{
  "hidden_size": 192,
  "vocab_size": 929,
  "hidden_act": "tanh_gelu",
  "norm_place": "pre",
  "init": "normal",
  "init_std_o": 0.0422,
  "init_std_up": 0.0486,
  "init_std_down": 0.0486,
  "optimizer": "soap_variant",
  "learning_rate": 0.00594,
  "decay_fraction": 1.0,
  "final_lr_fraction": 0.0,
  "doc_mask": true,
  "max_steps": 4268
}
Each number is 128 + 24 x the weight over its row's rms, rounded and kept within 0 to 255. Layers, rows and columns count from 0. Numbers have three digits each. The size before them is the row's rms in percent of the matrix's.

# layer 12 attention value, 192x192, rms 0.0339, rows 18-127, columns 96-127
086:116142087104139090137146133120165126143163128106095101134130153168106159114138105119143131124140
094:127104092133113124162097140139105097136165135116147097097133154137121145135098095156114107093097
088:163127109164081105120146134168163107115136142147125160113115098145101124140131108132107120113111
097:109132089086148098181104140083117130137103184099155126117110125082125147105123114134153122137127
090:106129150100111126158140139118133166115107076148104086115124171088128099140142143111131146181169
096:111135108110153103173153107170137079101083189107121154129129126130146179142109166165154101146124
101:145121120116142106133130086103131148147112105168151107112122130164082139116161163085119121127068
093:169114142110152114108112105193139138164127136168119124146123115140163090117094107076140139095118
093:102141171119144185148106107124141129109115122146146120105110147137147103106110132131130147135145
099:131132154101142148120174088081095174152145162136154147143113163123112123154111136147142088083143
095:187115138128131122128131138139126105167078152116084122111124097156121123121166137119097129123136
096:147137125107140128057117148144107132116146123114111100145108148141137144137095165093163142130096
092:123160139108139111111108166128122133166131102134126142108114120118118109111134193172150122089111
103:160105103144145175144141086140109104141103143125099114145134144159082164146128172161144144113120
093:138102164112141124120116128123083098121149079138106129160099135119140088134133098086179163122174
099:105118141158141144177119084157138116090140111123144113125111113151141105140126176126084109131152
096:100124165079145143145119128106102157137103105106136135120121130079171114102113095100103152138082
094:114115148122090132143123133142135107088140146087145124161146131111131154157067134146098127184149
093:129151146134182075127144053127082108113138101146097142164085128086145083168128131139128106119144
098:125118114154106140167148123092134136164125171105108109129162107112100079173162120115171127124107
091:143170049150086085112103119130108131141126139132143112167100120165124087107122109138118179147126
093:075136109138094117136159118088117141126118134110123096118123103101150158160126118094135149148116
090:117129128148119129142133131118125082123102130133126120136130111093095129114127107127097110146141
095:131141065090131129121077127136161157088147166106150131099122120135140161126141150138112115165145
088:109093137136147117126091090141134127171119135115106115151136123156095110134148099127106152150137
099:169120084116138139141119180135101123122064105108108124133137111146140126173122104142141102101148
095:144099136161123124116139131165112128137149088145151077108150135140107108115146105112115166119143
105:120144120102120128117124133142132114147152097167110130063119120137138126165127121097177118161125
091:162125129105132111099070135166110125108152128162153130137112127144122145117133129141152125114143
092:145124146174155120129111120121130111125102164141144169101148144152159087126128112091110088126122
089:078142148131100151154145105139135109162100121104132134121155118157099134113175113146109138141107
089:151146123146117169128117120145128122123118136156134156096120134140166127098086148162167141124142
096:096106111099136135127085122131120111137112105116121125084145120112117134097127129165107112061105
089:131142133122121147103128163137114135109127107112091112147129170139159100134120158130134119142130
093:138154106138100146096129137108153105146160112122102166088139116103124114141142120102152131126128
093:134104131092138114168112115137136110192141109100119136145132157101107104124096132108132133066113
085:100118080176160165156142077128102130098171111137118107144115131125060149093138127103129058143160
100:144111140120132110114169115131124099149132073100129118137090131166105134159141097168132108098140
103:113128131150115124155162123121098129121131146119136139082084092101100178096134141073153140143142
094:170133143116114135156135161099140175154133133132117134133088120116097095141129148134175135166137
103:128148135143118103114105102128153147094130171131149112115170141098110131122125194154106164149130
103:145143110132145158116100141144136117083109171094159118112148143103132117122080134117121123163121
097:163136066103105129137167133068137097158091130106126101117162108117102136102045142122118107118140
100:142127133150131127121111122155111101157177121132117109144140130136123135174109123125131152143120
090:128117100164103148132155102112141165077107175105124140127139160147184113153135134130146124131144
089:117113124108134137132126145174084173137113162138083159159096100137128108109133104113151127161104
103:125094089113147129117156130093119190119128104155153134139108106148118120122131171110145105127154
104:143134090117146111148111137081149070163118119099164083120117172176130150103161172145160083138101
099:141148151129190152050113115134160162119105128150102161118123154132093091115115129121140090157132
114:110103131153181115132089103143133104167133090114129162150180121147131115134147165124158089111166
109:094154096153133101163120170118129121077131132141188128094100111118128097118163153163138142167159
107:128135149147138157135124128184142121107131096086125159123104108166090101089140113131121101130113
108:122126102096101144106180139118162158139112127115129121157152136152154132144099148157114130134106
103:182137144117117153160126116143129117143093090139112157143131104130146182089135116125132126127136
112:084098106120135077133110130132103088150143153141140111123152126106137112159160124124131120134128
107:045136176148125151106150143129146146070136107120154199101128150092110098150122121119152116133164
102:166086083090092112126137174184148113115119090114142085102124118132119143152105153125114140144107
112:162109170099113122128133145147103113107170137067154103166121103130156074111132176146148143133167
103:152105147091158119157166120115149133118155102080130093156141098126147089113114129117126141111139
105:091144125135099102074084143123075102102110081124117135129136066135173119174126054132129120117163
109:144129124116137101122147108159125136157123089142183093087115143123133146110123128115071075084100
116:159132115095191144102125137140103132183124128116145140075124158136116104133126132131084105112086
105:171138122161130168134139130148129125092111140117126124092143146103134119133131113133123161120159
113:112104123140100156140132158125100125112150139139089114129145115111119114133120121124086120116094
099:136117150072110113113144196159110145112150104138102120123119097139106162105138082112131189130101
114:127137155158141140162095133139121131131123104144107139147118121135080120179101145104108179132084
107:153163076130127150122128079122127155128106143123087107136123129111162140154172134142162129107133
103:141112133088163116114091149108101125156158112180099133127147154121123102129136079097147152121136
106:117151133127120155109122130096097119120105182129134169104119150172145109156115123176134161144160
112:134115109126123164092103186091118136157094132152089158110128125136104106148141156145138142134111
118:104139155121139112156121178127169091093158147178128116131130133111114124134143158124130118110190
112:143163132117130144115153129134123102141122147152086113123112126092106080057144137141122124125119
112:115117140100124149093082120095160149060130123123108142126113120148117096161119150168155139117140
107:107157136129142136121112106141175149127136152111135126124165074142134147167160083136133120105092
109:124104111121132164136096093130153117098069078117114143147117152162150154114147109101116087136141
121:166084091151135118130155087116147092111140143109179132129118115123097087089104128184078117114075
098:114171088136109119121118126060124130155149104105120146128091134091074113189167133097112099130144
104:119174138119146152167174148137076140095102166116124100136141101111165107067086142124115143123105
096:162096155149103127124135130174182111107122148126118127099133141178163111134128156120148117126100
095:142134125097159139114136141120127130147131131136127139119099157106154113098167139164137100142137
083:119144144105138132103119089153157101125137109151135129147145161132109161117114151117147132151117
097:123086167136092102075106104098152136103146131134110106172096129129158073139131122114146117133105
091:126106129110150119180139112098107141154090149116159118114124113108119131190129145104146140136113
086:108120137135106125109151103142121098149156107111134141104083115163113125097097110167070143131128
110:167134115090110077127107139152115154145158106124171137108128141088121128190133119104138153138142
091:111125104164134137123135104129108137159126144161118172123099154172133123115069112170133105139164
098:112148134165123134164107121117181089120128142106187134104135069124123117121101124131110132131120
086:118117084124087135131116157094138123145148176086071164096120112104124111156121137103129142088098
096:161172122103129058158136159186103101142156116164149146116129136085147121197122078144176132133105
095:156135118102103151099146156083112156108071115147113122121150096132111041094127093137128159144140
100:168116140131114143120148123118152126159092138153122158136122183141167143108151123170114139124107
087:119133120126107136129147126161130131114157156147126096155129108146126107145130111180083138100129
093:150117145115108113117120149141152119118124120084141142117154119123136141155147115121114100124153
101:131113069122160132179117148120124135117114143095125132153130112127141160135160127094128116133128
086:136121120137168133084105136136087074152119146127124164109103148111156126119122094157127142160087
088:153170138096149139160149137121154148162119126119126105138131158154128130141112153140136093080088
094:141141183139114107144102126137123103119128112081130122112156124125147144102083100138140066137086
093:102099152110132162089115146179117131127169135150121142108151115100116109128091159123114121111124
099:154147160151152133120142131191166109126160096141170117120141116149162093141126125090125119115108
100:134145184136113100069149071137080130161082157127143106092154155132119116095126148156097127112138
089:128167148153113122161082142113124150137157165197133138143120162111128101118114139093132121065151
083:124104109142150147149154117167122148093094121076128152151105083096087130140114084115130139168108
090:103154135147141114126098115118196117134109150129096136146150142176115110107153122115100110162108
100:118103151157109123127138074105154104109110149111135131133122149105164106150158133155118144099119
093:113091109124102146178163158118139111084090142132155179142117127115099124155131101104158139114092
096:129115164147173128088157123106151080134140162140113125148134133131099116131099113119124094102149
084:126131145127120145124138078087147138131075079147114140130063111138093123133138148129125138078154
091:088136132156122163113132136130159148115113116138148107136121132114123093096115111150110120113097
090:083103077146143068163149162145096103126163133109122120160129107140158146114108146151103118101143
095:128122104110123133154107118122113166126116108082160136140142118135133110100179086136124098081096
# layer 12 attention output (transposed), 192x192, rms 0.0422, rows 18-126, columns 96-127
092:166154142108144160104183115087094142111151081126168096123167112102121150158110163141121174137118
091:124172109067160156068118155134121138131126144113111129150120122156109125129132138112109172160151
090:080102120122147128143135168098147140142153129091140078174144176166121145108102158129163159096157
096:102139153125108145120135129159114096109179109152165109128172101127127154119168166070104163129140
097:145106146169112095124151110161114131125183148142128122120135086106130108078130093084140136120085
100:158112139123099123106158113110109142112165130165125157147127123174115111135124164126172139143143
096:114118146123177128138153121171152118126141151133118115159129144091140114122150081148142099135153
099:092156106105108127169099163080097107129128122127120127141142130117130114153133128134139074157140
095:168081141185135196120101147143128088123084154130113137131076132121090155142153084097137138118094
103:130126104155118096177084119153090120091124060178133128144124090143137094101106087122096119096128
092:096134176128136142147105112094145118094108143159139127129114121106110116144082141144164140120135
102:098119161127077145169132113141110144139119120157169117108136122132150131113153125129065089114149
096:089123122144144126094119121125090111115151136123114107160154108131131132120087101124094164153123
103:108105158085155142135094161117113150098120156139166123116123137093123116113118140105086088131081
098:126145077078124077150124141104141147155136141096105135099164147137121117123091120143093119075135
094:155143102095143129163164103127150162154117112121072121143108133120111153154122109085070122136138
102:140107119168147151123131158119142095161178108151120162125109139141117152119105143152162119117138
099:105116138124167169129146088089140120176098120152124074153131156115134124121128117150121122160077
098:151098091114140149152125145145146132127102149200154130103133116149125133108166108117148116141130
098:128188112144132113148128134143129125103167073177146128105149120191134178089098136118112160130125
097:159114132105137141146126143101118140115139118162095129156157136088126149171087123148116103136124
096:172122144101144104101120158076122104115090136141091142107150146131141105118135138124130161125127
091:114131162143167166093119105119150171160114098132169090084135110137105127132148157159119125114144
101:118095154181131165123120154147113116146134129142117073147140179125127159108114118137165106099134
089:160171134115124105132170131101152121117178141156144165133140168112137145082119121140117120136145
098:111115133117100101093131107152168121129139135135136183113156142113085095154127135106163168148100
101:140172125092133139172147081133142140101132143123149083139117106122168155127123114095097080147139
105:104110121163098120163099105134194118125101147147130152115171108114154153103126108117127109086149
096:095104125152103128177124136103121161160115120104107125105105121093149115139143124121126099131153
092:136111113096161124166148109114167135104127055141103121143130146079105169109117135129185151154162
088:133137162127103128115121122124140123118118142131161102131129131122105148138127114132106085154121
094:113125140116133095130158126143116161103132152115148098107143131115127147115148106087105131167149
101:115134117094084134120120121141084098128128160126165134121178134155144100105110147097137114165191
093:086133116108139121106122123133118151116129103128161103134121116107123112138154119163124134132157
096:105103118139103125128146104132132143129105124156107100082084167149142107109081121107138131171111
098:112145131123135148148154101112155085128092140128134159112157119156140125123162098091158092171104
090:121118121110141126115125155095113135093116123114145205143098115147143078146152142118101137130166
098:121119148135102129118080096159114099142113112138153141153120138117173161129121167118124106115117
101:165093156163096125111098137130173144114155105131080126136150128104133102120168146162088113136119
103:165122140164114106093117116114136091156098135097138146139165108115164092116109126107127137091112
104:098123142133134164136150156119111142138086080119159159149095074120168112134097102140111104135126
101:115116114111122137141120137136121123130140135136147088149156107139146122132175105101143116169130
101:132139122149128130128108156141087162131145153108131139117114175157132123130160099116135126163128
104:099139127142151109125158140145161126149151148110107097127147107117117140088142112116143121149112
096:111101144122178125122117157097118108150142122120136118091136065091128142114120091142121119141105
095:112134127139113137085135118127124107145086094116114122099146152121123102123117142094134148156135
110:177142145164090094119124131125124100182142087116146137136118170138119108131125084163162094113112
103:143122065143173116133181131149157109093122127125138127117143125160130068084139134121085145134129
097:123107119099101086132160086163118143114152122132111119136098151114125165117114129130097125135083
112:125107159138110111118160147136120108149115078134149154108133154136128145155147109171113112140137
102:163101136134158158098135116112129084138134155114076131118135140110144137162131160134129122113106
111:142096090145159092115124111133092131166106105168126106074100130096120128160088176143136118089106
108:154135164138161094153080090127117090117136160121110174163127123087137160114123109110090112126120
106:083090117111140096096104131117127137153127138115109150148105109143178095148096125132131096157079
112:168136147121133123073156130130152081122120092131125117122115125122116190098132116150155100126107
104:107115118135151195116140157119103089135073138110111066140129149123116146131115094147074112114115
107:118172155130139123145090116102118105076155147128163151107134098101107110164114073152133153135133
117:107097093122127125141161130102133153100113139172119106111117093103104122131147074139111142156108
103:129156108164086127151119148149129112118087137146142155074128110136151141076161118148099128165106
106:066079126115143095161144127129103154117175106164118119126149145100107145117146150142126111168073
106:164134165138115105087121169126129112147138113135143162101136119135131123127133133134087144191145
114:151131131154072121153201101129122133143154081130107133155109126120138120103113135094123132133088
108:106148126094147076132104154117137169138132126119119087121132140147137130137151134162120148127115
117:141158153113116153105113088118142089128134118161140163092145147148160151113090131117150137125111
105:119095136153092137122116103108118108136091150126163119109110144139108092114101168088174119078118
112:150146140097129179123116116163156086180105135189163148107164132108152140134138139120151100121147
112:148127129137145090109154131117186131121101122114138151116092139140121123141145170118102110120124
106:126133106123101137114145120105132146081115139139190114113125116130095135135139160163129100144137
106:153134136073140157117085147133159135086115083123116102118146138127129097134094105134123132133078
112:143176162093117154138115099103105123095161092110146071084146116159142126133112094173145111148142
109:101153085181152115141112101139125149139113117109135086163143120101144127143096063144138078158121
110:144103094126142169125117148109128144138142156095164151151085137186119172124120102099139116108079
114:135152138124112107155136108122115090137102112145095143151102163155138101109149148147141094131122
106:141107148159127171162125123120150125117145089154113097141167167112093115090130122153160188117133
112:138155124142137074149189150159133142134150161120167105092119115157130085121101121165162103126113
115:132155150104100101131110148139126141153129094103127078163125123099165146102172123086125111152129
102:144101149153132105098118161182103140146120119126079149133139105126128107129151129134142142149105
105:121119125138116108100122159112113134096101080118186151148123096170126118131116119107110108148108
096:118125106133156102128129132135100095150050160153084103185168110113112142144161120092116178134129
098:074109159135075121123099118127149151121087127180148145119138107129116107147079169114170121161129
086:129147133187135104151131140133079158171171109100116129132129081161165086126140105113133112136139
097:123103097130130111125149168139172143128121190124098133096154143160122142078118151085089134121142
091:146157120134136133128131107146144117112148109133103108095142101103126121152134120158116126111116
091:139138098113167108123129134081126147095132107114153104116129143131146122148106131127104105153099
103:065118159144119145147143123121138119127136139125112142129113131141104141073145122182074120149114
094:159182135119105129112113132112131143120140126123162166152169156129088123131137174098148168110142
097:102148144119145141130171157139087138112180136143095115106123124105098127158123108169122119128148
091:174076156099193135138137103139118163111140101145145138143094154131131178163137144184134172132134
101:103115118118132178141111133110120128137118102122140132136140126138106157127113138121099085138147
100:117095102127125120125055100150146116154113163130130115129168134165128191133126160135163101121121
099:151122158109118104159117106147112150108131159130108154129155131149084115115162147092122160096101
094:139121155128101152112134111076169118067088139148100164111146082117159084135124113084172116092095
089:145140150127143127126158136164120175111140144104126156155133126118124126110143098115096153110117
100:095148120084159160160111097131102126147130116141129090116141109132136134151098131170148141163141
090:115142133134154120172125149127140161098118089145076115135109113142129168165119145123104117098128
096:076095133125130127111134138118144121131117143130116170097162135117111105106144110163122163163165
091:135126105143130149128100162139145130115119144093129170159140155117096157098150101137141174125168
094:134127136149115165164156185148135144143122103115120123156134146143144151129119082157143128100127
100:113141098081149145152092101102109125163138171153086135135140147116085134083094117176120167126136
096:138147143179108150113114177107139132097105116103115167139131124153105124130107122078181145123167
094:124107148097142125139155098140124106108155135118132120146125109158104108134145123141100155159111
086:079155109133153143137137112121127132138125128124121086097131154132132134109173181113118140117118
089:116114128124128134130131116159110112090160134136161136126144088101110137129093139146144138103139
101:149136118088140100089144156143117173109150171161108094087161114134133099132116128095181154143119
096:143162126122159109125108115137095147163153157081120109122134111156155143122120128097086137107134
099:135145132129118103140136122123160162130124123134122142119153113141165125112125142113164108134111
086:116130153092082144145136149110114150118133139144123115129133098096134116129170102109111156185097
091:112087090136148137141166117133122135159112129129114129166126108137200133144115123107086126106149
099:167157109087137174145148098134153129114128139138089119141107151172151128153121141145117157099107
# layer 12 attention query, 192x192, rms 0.0339, rows 32-127, columns 96-127
090:118145123105134141115150138150100121139170161165159112130164149119134091119156154149137131140098
102:137150131128163125134081124143149153155119118197123140125133136081113152145156089104158086131135
101:148191098131104112096079126162111126120130163120120142121147125112110111109138116121096156149122
095:106147178132137097136118144101129112106130083176130121149124109109154143111150094168093165141086
094:169143114110124117124178119133119096117157095135123147103147152124091126126107099124093119108118
100:105125111092132126098193114123108135119134145169135115136088114117150104083150148109103098114130
092:128126150111125118173107154148123152100126123082116113118144140132119129118103091094136159118104
102:155132158127147120158152153102155142167132177124104066143114086150092139097129116111138115135096
106:140141120094070096168150126133087123150109116150171114108144145132164119130163128143115124143111
101:109140125138165147095145153109131120129120132154184093122095150131097179151119146139093142101109
093:131082148103144131129161144134119129118156146097121122140121118133148198161112133161096113133091
090:112149152125161158068124103120143151154150124130147133097092136139124157125088074124142124144122
098:102135150156147126049103121114137153109168142130103176145120182101112087109084131132129135111087
099:118122101138154102106140130120099125115101122144092153129082156120130113180083085172101098065103
096:163140132127132122146130113184129123128162159118111118094124144141135147107115129122131129113127
099:131173146116082139151109104144096135147100088169110169119066123153111170137081126117180122109151
107:098161135150177117080127139095155150177121135128131147066156160097121114125129127082155161131153
088:133164107086094143115136121165147131151132122127149137131119142125146117107146148077120112111146
096:132150121145122136100132146105146138123115117150122096115115134123148101112142148138146114089139
097:094116120093115127099121103104111104105132121083137108100103121144085093158139132106182085150104
097:112156129127115171137117111096174171124136077142104111138108148126125162116104146142102106130175
103:173057175102108130096180134144151150120082117143148131086104148147079154168145157124126095163108
095:109131131106094139124093121077140127066127157120104136141119148112097119135091110144111108132096
098:134149167139119136122124096119171093064116160153156123152139129112102109143126100094147135174146
107:046147106103100129109084075109148151120136140120111084146071164123162144139131160113112141109107
097:132124187126148105160129129099157149125141109124126151129100106123124150166129119084140102114088
094:146151085125141102142161111144103138167140144153092168137141134124131135102135133140104121098097
105:096132116124118151105117105113186111138094163114084143127132150125158130102169127151145168133129
096:148129118170113159119156100105087112133149151150153086116134078122132135112130113103073122152112
094:150103115143146133191102100141137137133141122158112107132130153155107118148112079133123117128132
090:127109127134131086150123094143137155107157121109121123094121129116135154140094159139128092097137
101:118135108168147157134115117147156113140158096093110121158104144084136150126137133121111119118142
111:144102138136156113069132178094107150140128152151093133105115151148121132123101096132145098116080
110:115122128088104128154146115081104130108114119104118099120100142144139121096181155164102133110111
106:157118125114184135135126094140165130137149148133103111131138117115139116129140116076080122098138
111:109117138117131122095116108125134152157138136126114144104131168100105105177136116093142123169167
113:092091097151151053135165136110111143128133133089114093163145149109176095166114173145063100112130
105:095161137156162159087171154153090139101152102132151113124109166138151160145106125130149091157139
110:116144119095083120090134153116131113115118144108119170126111172138103140136111176170101156125151
107:140152101154124113161106135095148147115113111136065148106128141108113129103087143111129142136076
099:138125128148113128159148164109114139087104142167151134148190140109120121099156167110137164139177
110:164101106116091121159102120102122147146104151101087100122132148160133149162130149161149083188130
111:071106115116118105135149109124095116094081102117165140132152178143084077104160138175115147115125
106:143123122124104136137098133096132122106157156119109102120130151105094097152149084113142159104105
108:095149152138131155140089114148114149110154125135129143143108123113143075126107106144126117103134
113:155168163136144148143087156123096110139125130113106152158174130105110104112115157124116144123146
101:122130093121100097122117110128133120117149125202117172121110123116169131136102123106109129136116
102:131127169118100129106142120111157140147125128133109116132179141114100109161130159130148134112155
102:152141099125086148151149155146120118092144127104161095146139089126139125068165111106114148135161
115:169125129121136171114113125190076084125149118113129103136162126134123117104154127121122126136174
107:101110126099097173091114081091148131119077109129114097118121087164154139126149147098160131136120
106:132132137111135122151163107134125131119136122116156119116146140137140089107179130158187099119189
110:140098113133103184125197117159094116132154191114154103136130156089085140114174118143092108121121
114:120096171141143143108123155124142126125149147154160116115105151117133146124115080166114116122134
112:111119129073114151065109087135118089151122139123135117117125148114160067139143135104145150147145
111:115100139177117145100131149097105087073138114112079115137125121117131106139112127124122107137140
113:080120147120120174128122153136145148143145113135105168180073193124092139159144165098108135132125
107:123174109115128126116128118114113069153123112102156172133120069137149126137123159151085114155101
117:139179163114147141115153140137146123128142079139145122168105133152179167102106089148123093136124
109:130163122160076123112105113168099154151115111141102092139126152131150113109113146083184108113120
103:119169127125100124175118091132157122111088141161133133131128128130108121134096095141136139160185
105:159121133095155135119154138126077108134111130135139141099139108131146131140158132131121115151142
107:116126169139124105132103146134129106172131170149082142124134146068140106140108160098145154135186
110:134065133154108137095154117092106135138132142093144116131112103155118110149133178134094118136113
092:132109183129105112125103102110122172164136087144136130155171124179127139110107130173174131151126
092:103098116151108159151134119109102133165132119103125118086082179161134185151126113151139121117141
094:117139153135157123141141113164096107159128123136122112121158142083180112112108143070122139151117
087:111104146114081143145102095151110099098121166109113152112154111142110106117118121130162131138116
086:082166101105132114177114130149125153162157123094121091132159114135149112142139142146113128109104
096:101117160125118106100126123148182119102136177131111166119093139119135120094137093056150173132151
090:165146143153113147124145085137150158122102108115155117156134151147114145106129123183128123114104
085:118130114186138162167174149103101129119114120140116087167122123139101137121082123123144136106141
101:137147148143112105140145104115142128118146097173132126102170098129138106132120170146163101111164
093:177102115112167125107161079159085136125084144107138128077156119149101075124169122133124129111150
099:156149137113100147135140100140110120150124128116078100145115118160086141133158139110181173143139
091:135112144129157155137079162130123133117140116126136118084135105076104174132119165134165163187136
093:097189138149138123105164094173158151099128105110100147112148149156107158128128176122157130122191
093:134081119111098134137141138095149123113095168117133124173130143151126134110151168132074180146116
091:139134103127103127183141118099170166150100119156115160131161164158140152158123111130166086139137
093:111120103169154121111207145139108099127177102114150158125137101095155091122147068135113136144134
091:133157081108109113133137157150098141130152117152146107107099157156147097130077130151150121126157
086:127120107115139105144135155077107138118135079158147132193100146082153092131135157148121102133152
097:121131122122139152141156104154150099123098187126107097116139104152163107105155095153130108127106
096:157104135133114090102176122168114135119100108147090129154136149122175120133122112131118121101108
098:146097134109102089146136133134144131158128175116164130146136102116125145097159110099117094109127
090:138125162135111166131064083102172087085079165152140145137149109127129108107110080102123105112139
085:090181161128132151126087099127132136139129130091115104197109086097115105115152162134112155111109
091:160130086147092102146126166116112124108152133120146083134104182110129114143124162162166132155142
097:153108118102123102101169134109118131116162121160144160136167075162123116104120161151167118155141
087:149122127150115098142059168148116129143148097137089120105152105167146133117112173122105116140116
090:098129080117092156114103092131123123129127137099097113140131117163141081142125070115184105125092
094:098127106154171119154147128165153123112148109144139119164104111130146164142096100151103075138127
097:129136101134149130121163090164123126116148139102185131114108136132136112108102159145115171115117
088:132152146145132116159119126123181088102118146152121150154177173088120148110125145137116117116133
093:104096143163148128146137148115150118129123100115128143183149139149151118123116131137142147160122
099:144134103129084091093105142153117100124098138124137116163155136160132099077135127150165137118117
# layer 12 attention key, 192x192, rms 0.0339, rows 32-127, columns 96-127
092:131121117080100124133123116117118140094148132126154097107097122146091103103132111113125135160107
100:109151094130173131130123107154138138132099139143118106125161122136146163157102106129145145114143
102:128093105127078177128131140137074129102119136092102097141151142093139144166157150136098166167115
094:138156110163176105123129166111145094127148079166140103079086124114163125122138125120143175121105
095:116135091141133145119123130161093122115099122124164125119147147162102083114089101117123058129147
103:117098136117133136136127162087123105148144127182144087174143080159168129100144141104116140104147
095:119117117084123140146117111142133114142142090066118136152157142136071091128125098139148174128131
104:161126174105150155142135145143133152136138175137128109158129127177087119157144147115131133130108
105:117152103111060079160133129106113095146147134171142134120145076072126094110138141119113108121130
100:173131149126102168110172167100138101165168117138173131113096131141124149137097132145115145132127
093:121114147167163098127129097133125122115130134139110114104142122129151138144122122141107132181104
090:106128173099133162068100123128152083132119111116143110153104173097164107156089119138162123165123
090:129107130105149131084134151078167136116168137088111114102087117135170155143107103109115137138139
099:120098161142129144067151155111135088117115136140115139092151075115160100134091123130153088126142
095:116154145127125153127145127183146129140157139140121155129075140148121112124097133102160106118103
099:126170118105109144149071101158123100157121111155125161130119125114148159096086174133149119129126
106:127131099130125141117148162068119107143162106160125132143170133094139158145132126115139129082148
092:118147078102104145113130144143115157124136121140165167162130108128170164113128138165084092118110
095:108132096101092129104115150094146153194109147121066140095183125155134111116104112130148110171086
099:126124142131085101116138111109125125113126120124134123129098110141103130149106144116113143141098
095:134096169093152121168133090089156147177139087130146121108109119141107164139115110080132113127181
103:105086111093131111108143143166100073168110121101143127158115140128110162122168153131105112123135
097:104158130093129114077100123088115089080137146101098160137157125144094101136097123161107087132137
096:193140158093104159160114099111130122104149150112146133137124125107112152116135083097168111143166
107:087123092127157128068107113127173116131174156091155093143069180163132153137122192109115173124147
095:103126148147141163126135132162133123127139098115124104163141125115106175165087107068134117115100
095:120113152137145109125105131123135125109136156173140148127161126092141175148116122112130114159115
101:131126106113102120171158125125149127121115117116107120151145134159139138108114126130118119158139
096:172131152161134102103116131129096110153166145140132123124109130161152137103164127179116110164108
094:099109159118117156129102115142159112135124147123131142140101115142110126131129105115137143124116
095:109101110123111122149134145146119157131164129093108131152116138146163118164145119127159094112143
098:124097134150157131148149116142162094151153122115170160129157134078121148124086135093171133130094
113:146129139120131137105110111112147126125167152118109118111090110121121102120099117133122107096079
112:104125143116142087163105137106081137114138131091131140082157118120127096130096123097090108108109
104:128119114118142172128122181164109102157149156119111144157135153133108102132162108116070147089159
117:089076106147100133113105085140127137121112135126100141116112199084160128146106125119128099129140
110:070092124125132116128131144130116127097153154158151133146112164111129089185120137073101123103078
103:082110157152145147079118097119123074142149099151156146098145128124137125134100131103162168110116
110:139131087135161163114145101079139103156092146159122181100124127162163157101116180158117140076155
102:112163127171137075164152126106148126164145084099093093096120167084121151149114110116122129128113
102:124128146126126136195127143154146090092142119142109141149127177146147115100133134103134172138107
103:117142134093112107122092084146105177130132144095116117156151134154084125145134155106086105127148
107:124137101127128179113158117127117113138131128145155169144148177126104109109083133153119138116147
103:135116130137137191146156125129129121148142107120179112161127126098098109169106134105120142072116
106:118151140112133090128079138166127151111128122137123107124132146144154128151080140107147131116145
111:129124187092137118149089106167133141154166118115103161137170113138135146121082151150096153103173
098:147103099147141123171144135136116118159138120137134109125128088146159112139132120093078111127136
101:125151119079141091110186120146129122143091105123121143134174116133150121108056151173140101120146
106:134150135107116121117112132093132096084120135171107094121176121094123122125186158153167155139127
111:137123162138121168137115096153122113121133124157157134089137133116115144132150123119157138129159
101:114104088122122137120075141124148115115138121116118139110114103127152130119123140109099108093143
109:147133107151088111140138154153142106120101141178130163108168154123154114133143126154160137117189
110:101114096068103160129140128152124124149139150102150121114108142123122139156140127106151148134123
109:127150152141175178107132156129140122136166145111144095126135105111158126110120083130112118139132
109:097129126085073154080107110124115083114095135169157143109122122095141134127097138139122135125113
107:138065142147142148093104129109105096152146141137154171151129105154127125121108105145126069163139
105:092109160078184129120148143100158190143107142141161133125092154139122147159102194144119135101123
108:095183115174132126137113135120122111120123156160133190127130096159183099098147128138138149148140
115:140161145133127102126104142140119134116118117086135091118156111104155136119131105133161113140140
110:114190127115083113155108115134115131162144157123112099142141125109165089134139161115162108112100
102:174184115120096152178107119152165114156118173121129091123136118125129161110125137106142094096176
105:187120156145123138121155137179082125107117151143153159101146144163127106124138129105152140126085
107:098167159113125131094144138118142086164178105127120184108126095100110111117128148099113166147156
107:158106184142121117133172161082093109107114139127140148115098143123125116131135133141106097128129
094:128124159118126120100138116123154095168110074085108075132102120144121146117142090124097119089138
090:104113129160099164118113135116136102118115134132151128077133178110119140131128113134133154144123
091:129124124102135156093124127096124127162117101123149132151129129104178099143134139100117142156128
083:160094132067139164130106081165110092129136170104100166144111085137174123133133075108109090140096
084:098125119100134136152123088110141152152115130107145176126128100127080147108118126115157105101083
096:104102148114121092111149122110129086096175138168111119122120140110076138136131117114132152138158
092:126111099130076124117110126157133157121111095115105084139114170122116149126121163162124150162139
082:143153108135109143122111127126131127126122105137081086103104123121090122138105147137142124118117
103:129166121143147085143128146205150118109143092163123115134141118113129083100126111107141102108109
090:152116148091111103137106161166099122140147139142090119164113097091120106108116152158145120138092
098:143125131121166128068141132129166109078179119131103157109130121137122101095148123096161160128135
086:085137135160170139111100125139112148159139159137104101102112124128135149134105095119146123141113
090:126136176108083151118130087179174146142167124151139150108127119135078124138119192127183129107117
092:160129121129165148143106137172115129095121134062169092124150153140125136088180118120097161111121
084:124140101129122103151148144154145115109094122136120123132109121143127144125149113131155142144087
095:103105083194130147113134101110125167130144124140170144126128071148106068085103136133138098137118
089:176149134116089135139151127129089092137104150135164125133103160131139087120109101131159129133139
090:103158152178143136148134155175142187094108185145145128170145101146153098081139110128108106138135
092:146118090133113163112132110139129127150111130131099110142115100162120100104139129088136138097140
094:141122093092143109121154147158134109126130109135168119124142148108129083130162121131114103137098
098:113139137132114110139114106112166155138185147153144141125148053140131103160107125137160142105142
088:129129088126148147155108155102147101112125109136149115137118118155145147119135126148098102088136
083:072167124103154147129095175128081159152171119115097138147137114150135137140136163127161143119131
095:136103100079089127178127163175143135131132138142141117150137150128145128161160162144103142143124
096:145115127148141091107117113111093109110150164150115131168147097162150100121138117149166152115154
084:141138157110099095134121131113130103152117094119123135130148073088163136122124129142113114144084
086:154147133150111113127059119163141125123106121120097141120116121139127116097140099108152123164095
099:108118116179132140106151155096129140127133100104135157180144129098094106148148123149103092122129
089:155163122099135141114157132125106098123155151116165124082117116149126157135164130157063165112120
082:143148112145148092159145103174129101129152103119117143104157138087164143128132147139098124190156
092:153099123168109133113174169115094138081160088148119120155123153117138126144121119119110091151073
100:166130145124117130128126082166118116120113120146104149171146140174155091096114120119135127096134